Weights of a small GPT-style language model, trained from scratch on English Wikipedia: a variant of SOAP for these matrices.
Each number is 128 + 24 x the weight over its row's rms, rounded and kept within 0 to 255. Layers, rows and columns count from 0. Numbers have three digits each. The size before them is the row's rms in percent of the matrix's.

# layer 16 MLP up, 1536x384, rms 0.199, rows 375-424, columns 192-255
100:126115136129111118169168096124144100126102094120119117113152122129176100149149126163139125194105146092187146119133133133128151140115136103092132106164119126171134179103154118158102113105116149
102:111122154151112082143158093077153123132159141129151125090157146121119130124122120100126111092171082134128116146137088143158182183146146136153091125134141134128154135140115143145145123156111107
099:110128112158134145121173140143129160083158138138119119151108098094130149137119101130097141118115151132131128139143123141100187113189156145140110106130128095124108160112137126130118099110114109
099:107149114135143148135150129151108147113126161146099081096152154082122130157102163116148089150178108132150133128106141091095139135124172130146150126094159161086123108166099165164117179133129140
104:152167157101116168121126107130142100111112123149132083123138134122144114160115152124085187141110179164099113181112122103099151110126103104111134133176117193133101117105069126135089123149155091
103:129127118142118157112083141113104159106151146136105124110128157158153166110145102111129141149118085122125128147188145109121162139146127144123105133118093115141147122148165120148096159099128126
094:119142117173156110096132176102129091130143108111117135121164111128128152105179125114177138136153132120155120101115163096105190068104144118156134098141121110113151157099177136132104099139095150
102:162120155122116112116121191174112128125108125108168154101118068116141159112153133149127133158138125148116155111175177109102120101082131110145132145140129141131138156078174131167119119155135160
104:108145106137094145119080148110149109157137125143128171170138142153166116115140118151104123141134125123142132109098097148135131156141134106139098098159128134150109142103107162128114183147175099
095:134143152134120126118098159130132132191130105102126150133157118116092144150128115129114140130164118118167110149119103163172110086126102141103080121148172123118083103103142156132118112149103140
098:104125118151179105085126119115158125095090104150105136142117135111096145122165107171154151116093141139131116145105108140128152125127094135130148090158100087142116066146151140111141138104130139
101:112128139129134090121164127135165133086160135090097100151160121153129151104143117106174136197113125155099131083068135117081138138131141131153111106103134095104067139120111125104132178084127121
104:116172147164129123106139093158173129154140120145108082106118131135156150105145119151120140142105139124121116122089123121145135122124169136108151116122096128139133134116178191134096161140146161
101:185117128127153116121120119158131137142145106091111115137127132175147098140076109137167103099150145125120195145131193150134097116106159097145121147080116183113176100133155170129133121145153135
108:108152118173143143121106105148113141071143124112145147120142107152135152129152123122125157156164120144180143161106112112144154168129146143142076127116104131116143104126119151134146140145125158
095:112121133140124150144133124118154145135090075131172110144156133130121132089117106110142158103122141108107160077116121126169156125143126173123133165165177122103069126145137079158149160126133129
100:131147113117109107119162075147135111104143072116148091122156120143112148149141156157135109109099139158133113136098118101135169119134093117143119148132091119172151117137145090155149131112118118
105:127134111096129111108103172129114140128170133112134083063109120116150128116131167130137115128188127125098103147131153086103143129117105108156151120111123132108143137149132145158134146133135106
101:129113097141103144145117109145132109128133166119107167120156105124135108107146114094106096117165157170096101133148150108115138119136166172101136146131104178141128128099165151134146115161084152
099:149120144145114143147118133118139132106109141115139127153112123136135134141127135132144116187125141145147103116108136124167116147122097123153163103131130106131131175109096114169136140155091123
105:155190161113103135151105137102116114142160144114114093146166134165184098148147100146151111128151080167141129160181132071109156112129104121144173111114126156120152223161091140133111115121129130
099:120159158129123102114116140137142121138108125058084144134117152128094140125152086132145123149118108169116104074133112124139187172157104070124185126121110130127170086130139111157102134113090174
094:140099166139142122113100157109155157177174087145117094089146154138150093121160149148093153131135107147123119135143116136094062174123089176136143115101114098152125123168134146136156197118150133
096:153121132152121150137092119128100175121097131115153161124124117119131121126113135148135113190122095165141105117142150113107118128133146138132138157140137164120141113115176142192127078093131100
105:120156155119139144117133131145113084132103087119145151176127129170103161124109134127125118110110143165146150120120142137119145116133135132153138095139151126134115122137083128147164097130176092
105:116165179127106095201089129125133116106143131120113138185153141153134123070113097151143142133126158093092097136164180119147107117112163082129170098144137134084118124133113144114137095133099141
104:142095123131121118118187153166132145125094112130139133095170139124116111111174149139159120116128134142153120139142167121148199151179127134153138098110179135151141121128112083138141088111128131
099:133139145115129111163130128176120139139113124125113077126116104129110116124126149108112125131111185152177137126116129110089118106150154136120082173137116119135115098158095133097164116124099116
093:107113160134124151144105122143106152143118176102129110149126144094095118137125111130158105098112109105113191111108156166113103169139144144137153122125101132111150120154114150111125169119129116
101:165123168142123127101092116129102186139111131108132143123179151185143148137129129146140122142119104120130121101108118109124162135096122137154143070147125126178128145147149104137144118112136172
102:101159172145152106166148156121099142111085139151140152125127134151112105109149121094145119173086150101138161128109148141175155104085135104109085127132155102129115165116157143164146112151147110
104:086119146113170107119123071166074114149161137080150145145153147138134104165148101135115073119099104128123088164115120122113120141158122140116158136099104119140149121071116140132157087103158158
107:110129105137106085100112155137166143083104094121144140140130091134119144138088111102155100091122135104144160132119120121088142110150127141119154151147099131155119120151120095130100098142121122
100:111160144112145114166115134118147134110111077140086152123137153140082183124132104165153124134178136114133182163118115105138141076118128122114176126138131109137124141127137114141102074119127139
098:100127151124135082150109151159152128098144134119174122140140142090062130149120140107140151143095138156103122147111116141100126119172084112114112130120114143134143107103134135176110169130132125
095:103130153175090128157148132106140078163135101127139138127106107112152078142146155150100134127150185139122108098112143141146100153131092125122100183109160124133166133115133085123157139098131105
099:089166117176102111171083127169169091098131148166140115086145130159127091150105135130119103109107104115098153164135169130152144122152123094129139158146143118141144101145099095114131129149125134
099:145121092131119124131111129121129162132121134152095127125118101128155107132095110166143159098159150177104125144145126153114160108109135137124131143129137138174195127134102105138147161123126082
104:102120131087096100145139137155129124153118109084137163091125141129138125120148121144149117129108099113130071118121119095142177130101112113106123163158150139091111147121090115146128115172135128
100:125124186154127110155121129146124098066142134123114096161083150159130111151153124128074127131152131139127146113124120138089127107131162082073142136139071139112084136117122150100102167149145149
109:129098158113146123102138083178151150161162113131118126146101185089134105124210153149132162113142147105102140117092117147108177119123142117127114115117107125109186155120176116112119116160113139
105:147158167127088142170134081145092121152139133117102105114134157121163106113179114125157123085170137185155139088146135136066135099114129147127093148153135146096169095138111142109168090122132091
102:109154175155123124112107143115079127118140174102096116137138114091140113115176137129161122135068160122107122157132189121125141085109105111143176165127134131115148098154156146109135130154107124
107:125152114156099147134125127176124122179162083160155142158137136152150136099140148136164121129093106155127176136159162106134142117125116165153128149095164118133152118138164146107123128117126111
097:120154104120164106104133167163143113109138084103151123123112093124132127130141142149131106140120178129130151150165165110187157169144121141143126087123126145092119094131144156149112122177087105
093:124121148109147121142178162166105081126162137127099135163161113121136143118145117093131122103132159154140071118153113198146081116107097136146143107137135123152120132123048149156145093130114121
102:064108093076116081107154135168147087159155109156143141098129123147075142103141134118159086086169174132154145156126102076145113089145143164105123142092130113147132076118126120150123195135093092
099:147145120110141094134155112138092111083110154111155102147119124102163119176111130130126138131120115160147088113158124139135120128126098134140152143121102083111138141113138108136148147114131130
101:119116135147106162185120093163117131097163096131102141117177107141168135195169127148122132094111155148112133165161125149112149091123174136171135097168136097138158098153104151183136148158105140
103:146146109123143150127094143128151121113122146140135135148159106120089088109121175151088082144160101143122138136126164107149107095177167123091129199123130084110162111156120105157123134148106144
# layer 16 MLP down (transposed), 1536x384, rms 0.212, rows 375-424, columns 192-255
091:141121155136135137128150151160111121098162097111130093129110141113138127120114143115137112089133096130062117144124140115112184081158120153099118124101098145173153124138137132135093137123148120
097:112121159126096125117112167088166161155102128114161102158143119084126128129113085130149123158108085137131128115141166110097149141134130163115100142174114134155111157106145110117102149163145109
106:165123109125147137117143134188078149112173122136096115106132159152128123173107117138149126151150123126157114158144107147086185126111129145113141106144149083104148122165082175138116133130118135
098:105135113101159141100159096127147120120141109127126117135128103070156136129124105143127115049142126140104111109108110148101146152132129116148157108138160120154119112108097114125133120146129155
104:147193115127117127118143120118133127102098121079130126111130132145105145158090131133114106139103175125150081099111116160111129131088082123142143135145130126108126143106153119115061132081140079
097:140115096108181088135153133128159135155115151164146162157146098054125120113128119112131092116097133167150119106106162159132139088122134151117131089125122172119106110127074119108188094130137090
104:123180118150148164146142108115147149160121128128127148134130113102153152097157159092128125112086133141128123073111144177089154102120149130139125137135087151116115137131143140114109127174121146
103:150120078118078147125119111160067104142121129110121129126130149187132122122146133108123126159186131160111107153129149127110135148149112105177143157172110139122124124184150103159194129119139108
103:137121115126148091110147115133099103131124161122165143084126102183089110102119165116112085110127104085137112168094119158128145123112097131142087105168169121142099099096124103151121084173155137
087:082123135134118121120140166126121115144127160156125141121135177155154152149117131106210143159117102102138121122130136142118100113127114141125141133151094166151124094100142112127131132127168111
096:158119145122109098163131092180158112119170154170088097146168148106141084119129137132188109128100106097127132134129154129146143107100169196130160120161145138126138107120144140168148123097104099
100:106086124131123115075128109086163119092065142157152161139092138133119143135118106150156093112148133135153116088114120122111154116099163108144132141154169122155126129110129111124093114090163159
099:103120137117138150152119162149094128085132120125135106133177123130154122161112121157129110098156172123128116128119094119128120096180148135107173140140146128131115168135125144134142102097088169
102:126136111109083158118140135154123135117148172097123145102133145108141109160120107169163131102137148113126100124075098136156056079118093144108146131157141122116115105138127124181109102180125128
103:145132117100114126124139093114147130125144179130125153118113126125124182130094149139071145152095125149135086179132122128107189148151100175065111142143107152089120093096074115147124118128075116
096:117119120097126133128115142156142148081149108092155149118138107148096160120173110103125128096131119138080113172135106100120178120138076091112169144129137151107143137160133120142146120099135106
092:126097126170138158081164164128143143132150177154100147100135105130134142140086163147107143123176106089139125116125109132115137112150143120125141100145162100180115134124150116079083097136114118
092:164107112115122150161126147121118127120115097106148163112140136126156127117138088142128144145118122097107101145146149109153147086143115133104123137147178149132139129131108120096159128126145139
106:123137152138145116099081162152148152121154102140123137148147119152128130144149119156153091112146142114154149143121159131137107076109132100079163157087138120167201137133128158156126168112140127
091:142088113082122159178121138125097147158132149149161130141099157113106103206126123096112158179146113113097152148125125111145154112123125140117101114109130138138143146091130108121145107130118107
095:091143155132108110168166108111137117149139135144137172116137086115127166142157103062153162163150141123107111132120121123104132148099134155112119154100150116105135138166103143140117095143145163
098:089138155137100102091142119081133171143101119104109096120131110118139132132142116121128147118125132135123120133124177096111125168151163110148171104141119141151119108177121113117130129155129150
077:137123112110110090120108146158120135133162155131120158141119111111099116104124104156159131145175105125111110136112169114170089225120084133104116167153134092085128108120139115142139111167116091
101:155107132153117100160133123130143120097090098139170142060118170098125176128143152150144150132093150125169168123123127152129161151138129096131115119103111161134148108087156138129103137090111193
090:084153102149122142128191138148131119133148140137123136149136131141161129144095141170111094154142149122152119104169088140093201115128121111150121142112127086139144127126146092149127130144121105
100:117135119162139145140138133128105123126140118134117153147102154126170110079149110113137126128138126111140120131080135132113120132114113132142163147117129120153148090163118118144173141089142155
100:115093119120129116129088124152144123151121155141154109167096131117135124127082186125139116126134103129160113099136122119139158126133146119119150166157103144150108158160141120098126165124126144
100:139164101101126166136160138148152116184119141111145135154104137170153106131156129171094134117108167108142120130093190109167104081163136110116137135147104103142124147116140111110111123148095098
096:155129128103149107089098112161122101115122072121134120155127139096062131072160139128123132143155149108142157148176154133110109124117100142134134139137099095118122119176174078166132126140137115
101:146076131114139166125073095107108122149129146099103111185128178128141114111108129092126127087165124119093141104110147086132083173110115151145118148132158122101166122168116168086134095151081119
111:120116168125072147129105104133170159088135099090133146111134168157124145117164151102127096156093138129150107129149127146126116130112109123140101109126169098160128115173135164120126153090142153
101:142107097139129124118121170164117167126129142124145120118150101121156090145159158121119146134105122093114103134105091119111115112106111154130169102121108149158111132148116115088113101127146127
106:133107124149107128083169152123166140134118105102148101135149120121107137107113088095111119115155091139137116116085145164106175135145106116117125139107112108107147142169124153156116158117100067
108:129159132117119123098111119109112117134114148138117101144112124112093119140128134140171105142129155147132143115135156124103135062146125134070100081134130137153138093125147159097146138101133169
105:131128167107105163163153112112165115139122123109121210131145120116120123110135153174079113112113136121123131103143148148116110132082148084153105158115176157093135065147159166130112103124121113
097:106112103150129160164123143119103112100125138106139144129149120094112128090149150147128106127136178131138099103130121146088158105154105141141100148161105139115142149148093095134131159111170152
101:106146121130140117130137125135089128125133123144128113097153091127120149113140113130156120110106079128122131118146160105168176151147076120079139114132136147118090088146119129125124123110096115
106:129197135148128138163174141146114114124142114145135107135138122124119156149113125148127162108176140079166142101103149102146131142151145135146160074149142122177110148115103080194146115098110132
097:137087154114092119152166096139137125096166163136106150159098093158107126128147180182141132125119137129130148164177129106145165126142113097109111113133109108117124151106178110095137119141133182
098:108135116143153134168108129119157098121122115080158109091128164149144136124103159092110152168109157131071149148164139132119128077142158106109111097132143114102134058089103168107119116108127136
096:158102138109095131146139127117159100127133128149116141128131117153106076099164159129123101123125128098127117142120118188160161083093129130088106084104121132149105148113077119107151124136141122
111:081189120155128153119117118113179141127112129134127115132121163118099133101145119141159147107150078110098143172103119155112154155120064130142129104105101138090116128129111135184107156127135116
105:088136149143136154179125082120099149083142123133108092115090111158125105117158107145123151185162142149134107172130112148116125153100115132153084173090151132130122094158149129129173136151140131
114:130140069146114128152171160110124128142148130132131126089171138115096085132125121139118103104090151123163157140141158208103128073108096137128145135117080122159119184147196153093117112134130140
105:144121147131100127155122141132102154122097107175111086140126176133140144144152105153184115109108138132152160139117127145105146085180144141140143115097127122125095131117097134110167155088159115
086:126098147123153114162141144093151115128115122138168123129133107132128117124139104121131098107080111146141144124155149091129219080134165093128127134154136151148087120117124090115107119097152130
100:101135136101100124117145132117127132120141142102112128122127117152103087130119140159150141103160171179159173143103133123124120100146135103123131152141133105125129095128145096164076145099134162
097:110132144094171106124117097102183120130123095089122081137097056103155104160137105163164118107094136138106131156113109131142086123126137145153117117095145131138125167110133149123122167139118147
091:149131131152120120154134120164152082178143119127137133156080120115118096110139159110165138125133123127085117167141125126123159092096131097128109128136137149122127117129124151126081114136130157
110:104099163168140130093096132177130137132079117105135105117139093105084104093150128159104126169141092157124091110161146130145144112122105105141155102170136119123163112154124125102145127105107107